Weights of a small transformer language model: MLP 1536 SwiGLU.
Each number is 500 + 40 x the weight over its row's rms, rounded and kept within 0 to 999. Layers, rows and columns count from 0. Numbers have three digits each. The size before them is the row's rms in percent of the matrix's.

# layer 6 MLP down, 576x1536, rms 0.225, rows 353-497, columns 288-383
095:516427540531520466524488467493505547467392543534553537565546500482487544533538503528408538495469549437511539520544574476542571502513480539533516526548534489444522511543458393503488512560460465509490456487496507466498496581600484493508534476439441393567474513520501537520501557560463535504
102:505491384470406536435483428521505485494508464475458469502511508495607500503438448532481509570484491493446438527519561481486550504490514511467479538550554484496494508515446508485611494558426475469548532492520531507572508450545562526511581485500522464477564492500567493463447562546457462495
099:456533580447598462534439501589479485455493510541483516487531479504528520438490440366512450515491510529479437521483501482463403528425449546515571493489557553523497439533485522528478516446457486514565527442471498511497466466507503446579534488504416447435453418471516467529531480475564468528
096:526538459506540523540459494531499433520497448494564469569472446584512511464501497501520475612482502486419496456436500539495547430465458535530444579518513478514439497518543552453458526449524466529534515515479476588532450431473533551479525539539527497496505474511520508499563535489589457484
098:517432567477548459513503486497478474495503539461499447503456492528513536510469464447459496577492439389578528443518422547467412449486496515468451534489537526448521498504509520497488568518409490486507494445527454479511506531458484493489549449466504447506450532510570518503539559549456536516
099:560480556502523528568444569507514501507441537504468516551435446471554509503552487492416488487528493558518505557478490485498424465513516503452497525447561535517522585474545517472532457502437496507499459485629433447527482512461482442500498566509542479502521602496428487555499442483490497525
101:511494517443535448485559520415486466467519513425439484455490456573540517551462497565486522556567516558519532521491508494612548529506532498487519564478519504516516448458500446514485530481526481458506461451480510549499449514547446533462515461532513537521502474479520457524438548526481544535
097:521544543559454526473527489536547543501484457515511553463530496458534475439544443597523477446546483438491499498471592515504437462501481493474507476492457493494505533545538518493505513537492530503446506387448573430527527503480472489537512525490496512496532557505438544482540506463450481513
098:421548479461499481559477448603537440517552539492491535486463497562474549466519491514468582535550500435484508450477540484505460511460504546567563496519508514530450506531557447523442435559467560506536558592503453516471547480459587514497462515509511512446572529503512473505440521487532522546
097:416472522504515509441474558454540556457545519482442517488476493422537544483442462545506585557554451567451457521528502491510503462406472478534611500647446554500503469548507481483480499532510514402503556451542443485542543571464493504406481497464479522484431467500506578551562433552493553466
097:504484462549580462479464503526518505504454583474512520494518483588455483482567461506501482411511507471556528516442491506500485491554459552491485465489494607513534513487540453483510498524524464503526475439508544481463553517492488502509471512465473550480544479472512390559556480500444490437
098:411510391480487451504498513534512481528533549601561526482504472503451496573527483462479425509488491551525516505522517560413485450473472439527449447543515494476540458537611496494499524529498505532492550486455504545513521477487492496566534594566547456465481472485443529498480539468442537510
099:463561452543540456555480497441570529443481525488483491535477494491499508527560446474477530523498538480506500515518483465562519493590432477481512525515521552518535568508473486526556533500501500498553499489509532508471477550509469459466497485554497478407434558544466464545537564398418501464
095:470565543527465482499461524507468503486441483530546526512417465475502454490504459534483515414538470529432486453447455433469508555473447475495526534427430496487551449468504541474568523492518447443454524493506575485482469470501473540525507450469469523473507476549471546560576491481427454513
101:514538513547489502505482553455495529507498486528424470521514514450450532461504477507452521536520438511502529543470491538506499429529496504514444519468495568527549424553445505534475531519460526506443479471498450549496566443516516497510497473472519518470486522499433495588545499468436508466
100:505478483525457505467482504536539480532449506473513465483569415525469476416506519542547397512538507461624451424518511546508458452476468517610486470506496498463481537460444487507531514568594480479479540512567514507561439519493478441482480504449535505527461475509534538463513517569447476481
100:506485472538498481477552481509567538416541487574503468505449514527527459471480464415481553512599494555521540534512464508509514557477501460507490514565472494523464526477534527515463513536533482486442557527516532423517525487484494503544494485422499517493536500563543512525521526498557480473
102:448484534465473477467536523475590510413472594596491542524532509517476454505498554524484525524445460457464526540425584497465489490526519486498510505504477577450485408484481514450498473557495551415477484521528516562490508566484453566463516481402449447522475533481501465507483502513504505570
098:546473476495477489520549488475504495482496568541509499505454529483507414464572517543484546573507549548472529477476506509524442539531509488506478540465516565448472474530538483550465590492482532506530472588543478426462475471584559550520414452496494501527558474539493467480484460504480495516
097:443495490546541546499551485441458536475487519450415564509486525486492523564527521524419449528551509548536508426401465497469470551482527461483453516495476530528486479492519475586499491469512524449574449477437505447482522411562541450583474542514494521476536565437476417452436533460490532544
098:468569525494511534490503476531456520576560512501528447554473480561493464532509520477511487480480496558476531477497476489483492499532464552497441499491474424514468545479515494526482446556499498539482534479524503457571516511545451498460526469543540520531428473508462464452520439519460507493
100:466409530560518586480502463535475470456514494514484507459548486507519495424528456454493518439470508464562511505497443525588562525552506427492503442465568575516493474482444589400554496532452472528477478506584463514479518504408413516572487441444564468498431453573489476469551435470495519508
101:506602508475492519501501447492528496529563460429480503471613493451596463509425487574441560476529511456492448501396448499462503509517503509555528495399493462524452512468522493500498442518462476551481518461476478452507582516548526470501469474448432472445460450525521441519521514584422510481
101:547515555519452568421473506504439467530454396518514528569491498490513473481458487427493535501463452501547562491490502447572495562528527550489538525538543492547508458487415478564490560452455484542521536524464478492497547507488530521493476428434487468496484467520528511430531494516498530471
098:493529485559503437494515524498500480495505472476502590499521443486463491369407399497554509472462507514446481589531542457551463508453550493469526522526484562532436497534553484578494472426465473558514463499441479433596494519499463394490495536503487433506515489494506486500539509570459470465
101:538527463518447490491488502492478527481451515529504518507544443470497488501476520518490523550486506516461526430479508481504533457423465521473550468532506487502483510567591447513452452489572565507548409495510533563456508461528476530556481433570588405571494480531528516398465455485481589530
096:445490528470502509509491489541458520542504488529483563461505457429506514521446527506544508510553498517474495468442514516514574526479491525509497456463555581464495515515478426451527591509597503469472470462495484488520511491496507513570509474474504542486535516502529501470456485464433526496
098:439503503527556509494464532523424469504456534545487485492553536485479520499431498535536413492497470522528509507511510420469464487515514516498461526527455423523580459504525499499508566539458511493444522506482518454446548455434479506514500516437484520476520491485603468578502465509478535446
097:557547500479438483564467501571518460544473416459556498522547534521564427514487474537530550465554513466504526513507552489483519513508480512448465488386548464418527470582527503434456455519525525478475607527568427505522492528462502545494463463520535476434572493436512520468466425538464504482
100:475522487503523593503515534458510489468585505576460496516575481522508507517541548501490571468491546417487538508484560534554565560514525498517458509478539417461452502504464535520536504480510453469538530544553573498498456492486425428547456548524440444447468545472404536549558533488488450520
101:515512578509534471434504518549466508441518529552484418535549582563549534503471492435497504521436480523416433549437554424475536589490509569455504439553526500446481484467443418548460503506431481510491461452546539503484442530466474438549534458520466534587453467469498527561458449533550484536
100:506488533521481509501478546552408475521562509555468497521485497464539509467548520485490465480477532518545477463478574478469474526518478501491497507469570550532473512491556529537464517526497447545517517527545523518514469478499498425466482435494516561518514504512504428454495559471508512519
103:472528474482490470515505489544515565496509576532465459514539484499442441550563472526485548474529570417515537517543481440495504471528517530486468509505433450496520454450500391475535481487507534510437595492509497562540541542470453464519448496491499520397546518535580526499521504504494476493
100:510528508500508482525457434496461506472527525591535532485442528420456517480523496502480516454433485475495538472510568525457533529522495439453441524444554494556521505476540542507523438500549511509493469542546570534483494586502431515534515516502482470591525513535513507527476454462492567532
099:508511489534470461538464532521509539449449526496457535533574573513489501539522526482503505429488502521557507466538476471500451476483474533389542454506489517477513460533529533501537540466562498515556470484495532500495572497454476474468498496501474522513538437517484556474489476529414491510
095:508482544506472500522476520425558473549512440511525521531528469527462551512494457485418466474542512496522447430566445427532497490488477476518326543469452543454565572481487479564408462446464434433499483481487506542460492513477491485525523491430455493577481486511529473478443466491467562463
112:482424532539536475497477528465478520405404500534443504470524500454472513463550495513424466462503451513581478474563487496535534557503575544395512549533569546502505481499527497462454498527504513524525568497464525463409528437414539557538487410510482437573501466512451524518474531433490515500
103:453562554527491462543480521493452486490530505502497596468515564480436426479508521506563550500459504511502504510474446452491512508532496467502473438527523486443517505581515433575458439392455475469493503524525493519485557526440476537439506496538500501483456445502549534511532517526522460494
097:471550510486485409479451512484482500431441513428483492486523562499431536519511445432463375593544549490496523552466563531563530505529475541462433506509490460514516500443559528434608479532507561509517553525453536505489526494514529488470523513501472527464439497462519483529505468445485568511
100:544503400413536519456508586518503511488498460390478473454506497491444525486555426426541578503491491483475496468542551458510380515494498540575458518500443573512420497430428522437537482495500469458528509522434558450563520500407537498484484516463441495484554475503558424499458439543465504444
098:423503503433512514475556484462507451521481538513453552504558551463539426470439520518512476551485473557483514415520501461469568485512540491497597559554434527510542542536529488456484523528558436477462483514500481514533513554468446484420541483554534514461502554449560526553429459447466597544
098:513517534476474491570511459531519484523455528526472525452517457558455461504520474436539461556469500451557477500542443487469509544506518449458501495535517416506495537489521508480467559515468501526448486562592484556455508511413541465507519534513402516513535412444479503420425501546509423498
098:503502519448489484523496488523458442467513524482470400544498499497445415498573417515513469479501448495529469474519497488522614507521498513546379524539493555490564432506516525519455433523567497539450569476449544458550473555446553456499475492493443480487502521515483505518467522557446481473
097:501468465576532510581529458486469474518502481457478501499465587570471540499518463450480428523519484501549476485470524539491488539441482481536474510551530454570495443467533509535492514536468479506490570501491551465479527479450541486540550482535450486455442519502472549534457431466452497514
101:540474497476493480485494519482595478511542444548481466523459477466461482562568545454556455494483516423511506516502501522499566530433506511472500481516493455515560448485547537384542516482499532536452524532479459415468459550450506535481505562500483477517455548519493538548445471523514542471
095:572499492526481471518516445476490459510482603462546435459492505483499420429441424506575482487457484521536477568489527509519499512473518492520477502516483465502403481545466491604516442454505467505505533438492542428491535492458533521469506454515451464525604480491492535515508524500484528548
100:464489470454530489500530512529486510542500484472528467527530492493537483568532535457476505491534461497508590483502449524465455531558568580545520510460493573520421488457488529522490553535542505539517451490482369493543526497452539545489473559483473458548521448496554486465587548506502457481
096:518486552434510452451487452518528494519467470496534450467475534574564536516563443468470494490538494510480476535535415487548482470474492414519476483467517533485530462506503568474476520528449550517547477470547499464552434433429445466494513598572506528460451460494484462528502461512481518505
096:489515504549544580516476513480525497399527490496548450467503508456436515457497389528503454511487475450476523500527475476476498517529511529512477466515545473431582475493544487521566527435504525526502509500552478476479451575540529475466477472473515470540456526489476506458554446514544589514
098:489456529505525484471550500530510499460484543471424539524533484501468496502563477534562461489558481462508457446509458421516552473549559416504503526472501551432529460518511499553479459495458457560491553483472440498604498498348425553482495529565493506505468479496489526526495511458504507479
100:443479455488558536519462483450482518542523486564509485534517529568447519555491499495480518520496494518572500529511393504500491601502568429487430467502473574522435544449496513420408562481559584433469519515549500508512450447453533528493502536522536491466487493480438465476480462470522481480
100:497522451410498551488589500403565462479472443506493470514538483604500490522431614480506501458518523553515467444511436475448493506496586512536597479515515456509479506414485539557493570416503488522488459459496472479534420489509494483555488527525530415487526451545478472443464513434512523520
103:531479388509614446498483571514498474573501477461520565469456479441542519445504450521481526446527436565448444465469505494447466476456456516504548502498499561485587518486514483551484541486486497461522521475484545476530435475516546464496529528547392593396487453536436505496507526571480449479
101:502491589499483511426506456503427515479501475477563484571543528448564566517548506483456493517575507492487481507418506527528525486531513495521464509484531547511464488525502483544430504507551450417390516517536511491516492455505482534523457481498540544508381488491488543538553461583525470498
100:526468530373507545512491493531411481532507625413496544510465507464524520480478507527544578500450482534479452451543476482462472498527454515446511486490497488518519509487570474513589553419455452471534535542510480494560464527455485558529485429500534590539471463413510572452582479500460436507
098:478515490508452538469519462490456510520440536605530498468421459514446501551489571467596519410465486536544481504492490471543489530464546491443574485501532504530418552481553408496485523514453513481530507540495469550547529510585545450439528502488479525437451535476503511507589493459525517494
103:453488459532518542480518481451485510463499525463533488499496566390469542497532573537537482522497526506476429559535538496505556492519489572471516534536445431585457452513508478583516464505466472511515555514525480476480473428523472436517506507484458554530512533513513425566489565527493490587
096:496486514449499493521515422487546493537475511527485546474384484492468471528468488462484545500451445562364505601501468487542437458530536485465504518487487487500509417488479505501489562441455531496525453440493553560494509535466456525500501434408502478517504549576492504515501513398455451557
097:482508495533420445512416465528456556521553499432490492550532467523492438464494494509551508540522543548483452425551452496449544549509465521507547492476531524515568478512534517510498489393578476474506423475487424532420487494573471460543450509527488484565427469567442443570495511468524522485
103:452596486513494527510451465539495532500526488447476445501427381423519521510529529577540584565467558450578505518512459476517450516544528517514483508500513537448474491535453597561515520507469511407573485524436560484501535490496493498504477498522489420500516524522512410476515499493480459469
097:471484547502436418493539523564512464543535462545464566467451503440488399569546531430511526514502492534486520502523442514479529541409558514496447435500459532457467543541495547567508518449474467509521546497517530487438488442550476477517499448540527473493528565541581461513515406524512557539
101:485497498555509479507506474452528520480495521541569520478558571504438495510466381473441426426539402483503522556561498448486486534483546535555525546538431450544443473506512556505484490480472493497475555518486534492501513511501512480452542473523400513494499488555443441561535451487447485555
102:509394505438432544492458495526505502532484470535493547489566530549549530488466544510521501477469548581541505524457506505535503451523478534506556544428490441471506434522502586560431497512427483471509483508538486483569562504464485467497495485443482439594574553476514513495506524552539507471
099:527456489514518556520532444434548493506509512519424524523523420592468463560479572484491437558515536556458494569518486562512460467549512546571551488465504565449454501540519493487485516537560522504457460513515529490497443434516527448378439423514454561453462494540407526513472488488533558564
097:509483468499508521440543434451532457449493549534479506515424463544494464497542475556453600542475546474506519426421530431426546480491573516472539430489543538490430521532561526509592549546533493507480536504589489593480443509471473472524498476492618463422528449561534540512562536500497485502
101:431553545498480517452568561491480516446443432552493491495510551441540491479572491441510499502611452540549564485513506460560488402519482484538493516515462479441510556586456543500544522438485512470482495486507531515539549537432544481478466492435484542523496567459562523484496478432477536509
095:504437497443528498586487547506460513482542561484550523550491552594527558532529550553488376500544469437459452509510509542522474557503553467545469417548508553456518472564548526487454465539542540554550459461524538482518485520445515535494503474553459513469458494492387527508591469523557534563
100:517505526441500538561553543486503504465521513496562392461534431589463539489509543577443448514571524554581476466542499579451547473527480525478517473546460545425434431461510568509517489493491495491485532543515502484460480478542479495494518456493432451473533535466478505519489490545549528494
094:502520458486502498541524512529497465537493474448598479483472558542453551431520521466518461472463487440526581522498470546508479544467528525453432539508515549511517508505482436533481555489509545518545568535506538442520526490542469459512503589440498464503528501454514549388441529639532498428
095:464470454467500537511572454522566470513512514489476484463519551454496551655496515494487480562501549458507537544451504529496471573528586498510509412472524410436553509490484443465607589412564461445495493517479531436530405492445577445546504489453524481590517533562495544449430524508505432529
097:452477494564501490551462542448500537529522507548435480545580529486570474594532486491485539577537495458497394524534479510496557396472402535480491537514453512511483514454499544517523547471466499408510526579446543572542464438441534514427540527498518522501518525514500490507529482478496498461
102:574482497452461587487584474476485550506489502539497350542469525486443504540470521475430484442535506438563532461400497575563530627538574522540495502582531536514491460614502492531556490472485481478492434519447503523555527533468527531437486444556495525523546439547516539516523443599497482482
095:458486475491426571504537464555451512505509461509429483565497499436455504552467470486480520480531487495506469500547529502513500484429513546510479509428546586537571489506497520488533546533447456504549537454485509459496576431521489582538513535457542547539517562492518488421504516525639443448
096:468520478534413539477496505492488522504408481493458445511500496452481484572468579520528500448482522534475458505553493468463485399479478511426487511454450494499453462552553481447496500435536590471470478463450539522433447513568540462552574505433564549486456503514459502504500490473497448523
097:477514519446513521491556482448475493497456479542478527466518447437493538485506555520524471468443480457420502506471537472421586514531507507505460528424441439511503470487474487548533452523515465497501575508578497439483474532509440505476490548498435487447588584479497523502553529462510539568
100:479526435536433500482527541554504499457505559492501503399540533555553472435496427469511572521518491533556539531549519468435524453459531458417567506493491480489517513568499455473495508527466546502552514548474533549580553432494548500526499477420498558500469561487513418488455474493489550537
099:463555543536468538507514565528469507513458513482516533493453500551520508536487495524474464570478408521450493413520538495525495447486594564521545460537465448531461511514482505555492426512536414481489556514506478481429472486537548452570475450456468505483440513489509559512461444512526565585
095:558506447552491530465465541451546536575431444599508518480478500426522508531451521496478441428540452473527490563551497537542481474468537544506539469516553578529527510492484482456425503522534461523539536462506540488529525481472551512510507482519490554514519471528591391516470525520462485437
097:596493500487462500460513467423452518399473403503543607460469531506464561498472446502541497514486469601470532482519499482496412571459523463555487526476500483516478554499501480561548504498531483547602466529465514537498548476485489501496467465527528518562525471397533511448548545499493469490
095:488464451433475482547537476569533505592506524478493491562468506460487474502491469498478575544432500534467486482523504506513450444489465450490505505543448506457483472470509495583490544498497477535526533402445482505538442521511513506450479553469474482559520541583555534467425487581547540490
102:577554491453528531526500488550474482500484453569511522536468504484555488502377513505505467473584491527509484453519437499443495497454511519481484522428549533485488477525395514488626535455422515527458501479519510533521500580490503468501518539468501471565491528512582485507517547614491516545
095:538481487476521417476519464487507514454469469552507525506508497523477496555523616510420455425532559527534549487521522450514437426457381501549482502439474472466514529495559470522536509453471563494518513494538562476571482457505426530519506520514454513456510506497509480453543467473504461465
101:533515559503461601494452449478554509494530472502555488473524493477523542493509581555560504485484539495518599486518497505476495502430596527489533474552498480449547519513580469581514458489572461438486476516466435432483539464408525539480508506506503539551531459486434549478557521590450519492
103:452575575512505438492464469515469492489578556465471510493459452484440426484526519503465549550463610471468470560508496536428507507481452494473539499486516468525491464484496504440469556495562538469552487619497473477560439477464491461467505510574490503584569539461451605510489490453533473530
099:481477470460618456472511480419539558503549544482519471538523494508524464543522395505548530470468541508494580483458481521438522514420510546510506512464462528501513488448426482480524525532443595476532493454484526496473488446525482504561492459558521532484550500434529456463481505505407536488
099:498503454497445560538496535457486526407443471480473496529552545496473493432526484455488503508475563484467515463546480479465456535566486482532499551587397560493422468539496485568497439491521478483480497490482517482544502519507465505488511462545486582528602517411484498525487491462495527546
100:561458502492521531484531546475492459533481491516501451505534453495509520517518524535491434504537523543515544500475520454534463557496437481553426498466546542454491471480486462534473514447477545574505597381424513533541479481490521545498490521459508568551533563549507543476427504531518590489
099:463479491555503508464470547499460516487424494419521487519566547486544513558506577478522544533470475497471536491521447513520551484426459517469552499504505496500540468517482546502460409527548487426501477475481468545536546475514539437534512509497538571469547511514516534509510507521535510486
100:450494464489516458483503559488510474438476510478487514406530456478516529484515507485528541464421509476539486465555437472466544416479531592556517484443523473531442591516503473551455503515542519495557585519507521485485491545546552483517457540500497536519493509486518444542476506547464559475
101:518502472426554483479516513526507446492526549533463507387529548555508520502523498430479519531484519480456475499441515486517395452468475521473455471504460525534512477511465524424463494517545442524477476491425472508550549576452559525531434500496470508487460468499543512501505524587553530470
099:550481481489495538518496507494516519521509510538486533549514499459525547556506543543455434486478505528575497527540451531488498474547526494487424538553502521565574490548516459445450459499454546531488528506500453456481542442522573485546455468492476509536460416497416422558514445584449501611
101:508498449551504531491522493433513497483518580482484505575547528572554465497483482496463546555507508497532445546477459507453511538497521542502484544515487448544552501519558520507500476495518488462510517508484608515418475468470538510457518561502544469497440463508530519598467527518559563503
098:494474498524534485507465480527513458432516484542463494509503444535566446561443508557551479517528539491449505454475566448451527517502528562521483401490516466487473487514507448521519427556608526447530476505544476509415550569476451497483517517494434466515492583505562569461525511544503446544
100:466494479465511479459446488530504489467520478516463469482531532466464543511446506574448462538539463504520563540520467526483462515567567523499495575491474509489537497503462474472478544492484441462466525522493448515534510509477484495532490485507462490472539503492532506524420485549557473455
095:491502429596474520546545519551511511455515397549471545489555496503489528557465509513531573406514505498464494496460463474498589506508509544544498472563462503493571484486462500443474456511547501516503523506520474494489532422459512457482458526491471471489452495507498496606489536458486474459
099:501525575456490525505519537466480483481517459556443480503467542428537537505534499464548517507495475525497527495447507544479454504575483474524493482525491439453488508492541509527489456495519539541463505514524409458460504444537422513442536530551503519518500512423431519430446482391619486463
094:500529524536462508433475464484499550520532460449516529534565420441481465448497533506469495501496477521410524527574557414529533461546517476485513453513436475499417506479511573500482476507555486505496544456534509500505439474526461477496526563437446429499471490454477521524540509476469423489
100:545516490584520433514464514448542504424508434477524477497497476463455531498525565540473565377492466456431432515426511541520483470430472501522499503512506503503420521546585516543468486505538475516469499538442430449565474481563516476482523524516534470515485476516564528536483488520492578457
101:497491491530515563531445442520520465471486511518526480457467453475512492495446523462450490516514521433466535523485552417463432420484513404539488472533480506511440553502500465519500557559525504444482446502470490504501494450485547557441524562474535484479457467515458586469521439474518529461
100:583482527526465466567462554487575518534554461539471458457420480492518488479488527504436480512579479493498549476562525528482507514494536497576480451505503565529509472516497513515478511482483521414572516473514463548439534481427521479479501521491471532469461499378420555498522478511539461423
100:473535517546464509525552461516482472495481467557479509543557499441490504471519595474565456488514503460486439477515575445542520499499491474473467491542546420491564561465547455497484486605494543595535498483554544535477494533518552465466545411536492511577489478514513542506439533495434556526
103:496477546480488515500532502506548524453524538524501492449458461536531484487525443516482538448566506576573497497494485487500492535480559525572490503476546437491474489516446536472554446522496567494519531513516488547529531502496469497544548520580497485544534516512570479489516490505520545475
098:518509544561466508563492535435463487527459425489511545488508498559478527574527549471535537519525565503494526498482552512454414520588463475526521485491481459375500446438441575579469588604509534568491543445498482489478452525525431505529481490477497542477509490565430519580493492471514478451
096:494468474504499559467536526537493589532467550452550467462413502558483461473460468436560442376474535478541463554543578607502500566472439472476570491478543493574517429545537483592450485456511536569501490469433409544554507389510482506459545501540498487517472552490528472519446489519472541477
102:524532533486483517508472486477483477540498477537455490467492546579480535467530537521549446524531489548493539524517529556500451498525570452441468470463496491468561479490519495455547516495485578448563509480476524444544521528534503542447485511530473515501503494504499463517376534464551525531
102:423392467481503497541486528567549515514438489527470516559500474473492516476493584567522499559518502480474419524513593481429489472506447563522567484521521413530482494503489488469572559456506558508523504523464486521422538543459470522478523446417461520593464500544528494498508540548473502606
101:423474507431450490490446531584462446524524550521510453529584520597508554539550491477592547564545456469545512600464508406494469466496514484497523502508511542486507526529499496476538520506484524507556442442548466491468513507487501600589500566494545463483528476496532523478502420448459474502
098:507541402486525436536501499497462480538524513509462511506503494454486491526459438454504563524499455494475523552440490449480423558543505448477613516517501422486571538499435500523512525523480467538557520551450554522506479575589545419545492490446499581492478490445524469551492541525550468466
098:528574466547481507475499467467470487552496571499512502500593506499443485450430498461491578582513488523469479506499562490521426402524534468490523525473512533493517490455485469524518505534528538532558500425528558531527549511442486571498464510531520483512577543540480485491558497512551595492
095:504423521545486568480507409454440499475530440483443489520518518423530468489517460472496509490453487504520450516515515541520559489479453522457514488527541531491526444451480474538498432503491473446574535537489536498516553551529458550477475503406466539524515521518511536471498520456490578459
099:474504568457430549448517504549471490508531525506520556479504467498479509517479533480500497559407491512506570493529454467538537494564555513502491566439534557497514506467535450479441538522512469462545513436474540478511448535524489494514528423486553512472464483534480492484547493471578510506
100:473446486494428531457481557473469508539516408493482431476480496402482563499520525443494530535503501438492461488463504536482529441497487543496587512497500518486439555454511469489515438561521503437497511471547519471452517498412545527502472488469464515424535486476454517465521460534475497525
099:429445468498621436457487413514524493470522534464507513480485523445457560427496489531574520461487459459519507549536467463517513529536533531487517481506495431528540530457479460494522600495485482530520468527547525523550456458436500500565504440567494485431497493479579496576402491531460555446
099:467577482532491444433512499489486494490512463470446509517482513496541484463477503507502423533416452478517528464449542521514489513490547542522513477571459476470497531502508462495451527507515412444448441488518525511464493485546521528521451500485487436491570544501427476473491518541466461450
102:440487493458500503524484504555481481485474488493539431556600510486492534520519449482474483592479577494367555480554535401490481454496472462438582465581472429515493503556478472414488535492520532468480491472513466476453553512528476464491509525531548533520473494532519501546571516446491496566
100:471433547507516483559483495507471474518545495518526557524445438507477548462492455492515476495439450473483478478503505474555498467489483553506466541512391480529417451569474519510510504432542503565527538525599525568541554512450473501469495553526551513497475543522545540492504486487532496528
099:575467499479552446464486459441543559479526479498442475493511477479546503510463446471505517510537507502560513475480428518520500482540532500579475509494565443514474533470557536445452534480496480500496494499515484486476544505542498514525509522506542524494459576591427472441568504486557436491
096:509507439428508489476396496522528499453523571562553509531478496463477532560515576556569473493498520526502523575509461538443498511533469440505482455442473449501553522472438548460553509478466500482598518464515502480415541538506477451513570517488461476507473472468506372580542516562505485493
097:544515508521519523491501552583476549482467502518443492504516433477542522542468530501545490487484519545533555558523480466513514440521457445479448536420377518484443488597519454595534489438497440421470433497496485489482513498566535526509434511432510457572485508522477517468440477502482507529
101:542573452558486503560471550456560482404509526548459514524460467528505497540465511509466494463500488562586464540523431464498514524467551499441504524474486397521573466541599515488494505439538527500498522438538510517533474528489525422490463554487505497447484519545544583515478493439534460439
096:456522559510503455461502456516425532454488496563508532503525477481516538402560485494479474522465439461528478445479483492524516531477500444510455524535440525558507458476535521477459450529561514463456597531470489529503520459547507541481514507487557533474486488470460438495486434543505509500
101:485526469516556512474519515433434506511448549506513449435489449449501546524467546468450510531536493498545519408493491453570560502499556532500589562471501510563548561517487516513480464530443509548469441468552565484589506542484536493482491540449380509526526542482484454539478501532538578474
097:482445523525603506514475489469513503468501545516521476461457515520452490471428497484508619501492513434523458467531501520511451471502445460474548524509543561521515532577490490521582418538423469543449522571505498543528538519480458473496560480471536471475482513464531501505529455463572556500
098:490456578442529444458551437469488451504463483414492482433488459503506552554490596488566459534559453506519490521481521541462509511462522515520529478504513481492512464481475507512503456475485509449543569631511469496505551462462516480473527495480527460456499490495541481422495459516536457514
098:515541486503465481542442507455470532487445516469506516519605551515450494517555514590517535547497465526518461483498473515479480595462403520418476393457506469491541393578498499530489460512553438488507476541558553455472473474521504522472468488435513465486578510451458464491496585524457513527
103:538546479505491560501464533460522539477525508497523534525479520423455489556537479494524473543507507452567476545516538457516489493515508398458521501375485514515446454559464543465472446518542480493495517509503476500596491562464438469505528491493537488496504562500468540477498564502511449512
100:544492501504461474463464472493547500522519523528448480555465501514480516470569510463480475491489476526418544510535538507493512528519517538491477490487495487515477527513508524489484455452514439468542519498581559523541520570472499493463498511503499578551591497530480500469553518483411473557
101:512522457570513549486404488486464476496519484502490540476530447385518571505426453536469456546562431504427526494573467495508542565485520538491428484551507457478434467523512494519494421496516475541506523508485513507454467541456452547468510525512507510552507436460481443551615495547520580543
099:446480495464522490526458532520558596602537528528491479493516534480485480599524487492524521484494537539473495476508530552549524509486488516486476585481459481507451525559569409480493488567438465519523545484528518463520487470494488520540472439514571465445421501469497573484520510532528440520
100:489517466534454474488394449460504499487515542453567474530537453466512475519479481478465555487500477500592486456512556534497500512486506439536462468541493412455561492530553470460512483489487534493557528467482476531481497485541598591488544469462558590549434540491549503474464537446465500523
097:513521581563486465432451419489430485502477491418526475503449475490407445540524571508474568476529475467467469495457571456442551544462462478497522472524487485526447421496475482525590450538461547547518457479473482497527523508522488505534534476514518555481515461502539527497496541501486579495
102:475553399527551456469483487527524486461570473432528478554546536480506483546470509522545545466582477457516489493483423499438503457530509438543518523420472545500437519471509386511497486547486437530555547480510502510480510497511523505492437486440559556461455448474516450571458463444501488452
101:516499505517500503507515467490597477463475550501550510516505552507495498524522498475524505524477555468530471533465434447508501555558550516481530498496499490558473438477367518544478517480520491504502497495526490466523545502502554477524477534487562469519514611551479555498508486464505461462
100:458515477532496460526543553483519521456509543586566493501518461492512497503477533557523484445483493526573481534480508458482490472493516511460468407457445502502514558476473509517512475502502468530514499494496525516534489480430444493532512509502558503469524460562496458563523508485498499498
101:492531463462507490529542443513558498531535457583459499463500565522477476520516511513571513467473497501530490500500500494485499511476483429447530521541531466505518472552486507479518600523551509519522577480451568496483485503488532503443519477428471483528518566518581540473437503566493521504
102:494521381482525463515547433473432485501448531551515468488458508468515457427553546484526464523484456544564477510477522524527438470471441502481509478540485527477521513474521504492568542423476567460497572537504530546419536521541541547481442508495457532567522536488489465496477515526533507444
097:533526488447532591516432468516486512453431531443544495526510489591535459481521517499495512525461527493544485592471448540506489444538504496524504544430480509471460550516514508511497523545430402501495548489464440523545418524507503550513559555504481548486509543423494543510494462480526474461
102:498432498488475469470513527510517535631474502454463468478474463479536515495504501467525451388491471523551504577440492470472518479516507526435489489517514535503513487495499520449498535518503438445508493429484457561523469434499503466473473512508564443561470489439479412485501475533456471489
099:485592503509446475511582462530492539454450448565588499465487477472490560457586456470522535549520476579606487498520483427531587481508589448521588568530529519441500502493388487430518475467401510513521488540522507531512425448451485518541451513531460455467543545528521459546498563509605493448
100:539478478524364517500532521513468465506541495474439488475524559522478561444481471520410460463467552485501501446535486499458508493513487511426506531509507518487471505487522497541499510444510482493496441587478538442600531524421503520515492491452448466509483480500526516482515535566530592514
104:491475523470517591438523562482510539447533414509541493470457506468456416527500495538493469557511480531439451464579505530541481479525544491481484567512495395505459536487452511523484494538539569511482494556517607450483513496581514494523519487481515484495471500462537510494446435565547578538
100:433553573498546512521507510544499572511442519394515597501551484551501566454490426473467381546453479482502443478548509591498518434532485546514614542535517528477485460446452571472466579575523491462531514529462465523526561533553526539497471466527437473517473414507494506463484445471449538517
099:513514485426524508475487490566542484482491486516463548449460436526599520448478482514459528493491530540476470468535531484419488512514525490475439518467395469560536440402533525554468462515486475515609576490476454519481508476496455500393491449477496527501522465435478487434527480574447516497
100:459431515497438556504539443449450495486487453458477504536543452440500500517550584538514491508523547480533405472506495519497450524450525463561479439531482480565494530528487502443494430398487442451470443495544487500474502511476528510543528532475511516473516435528490472494544478444478485455
100:450403507515538522508499451467506505484445498488455543549514424510465472420531510526466444511549478481545525556528573492481479557449587503509487531551477571528450439477446488420592527477531491507482493473546482412513515545467436504537474460476451556502493524498493486491528519466470561490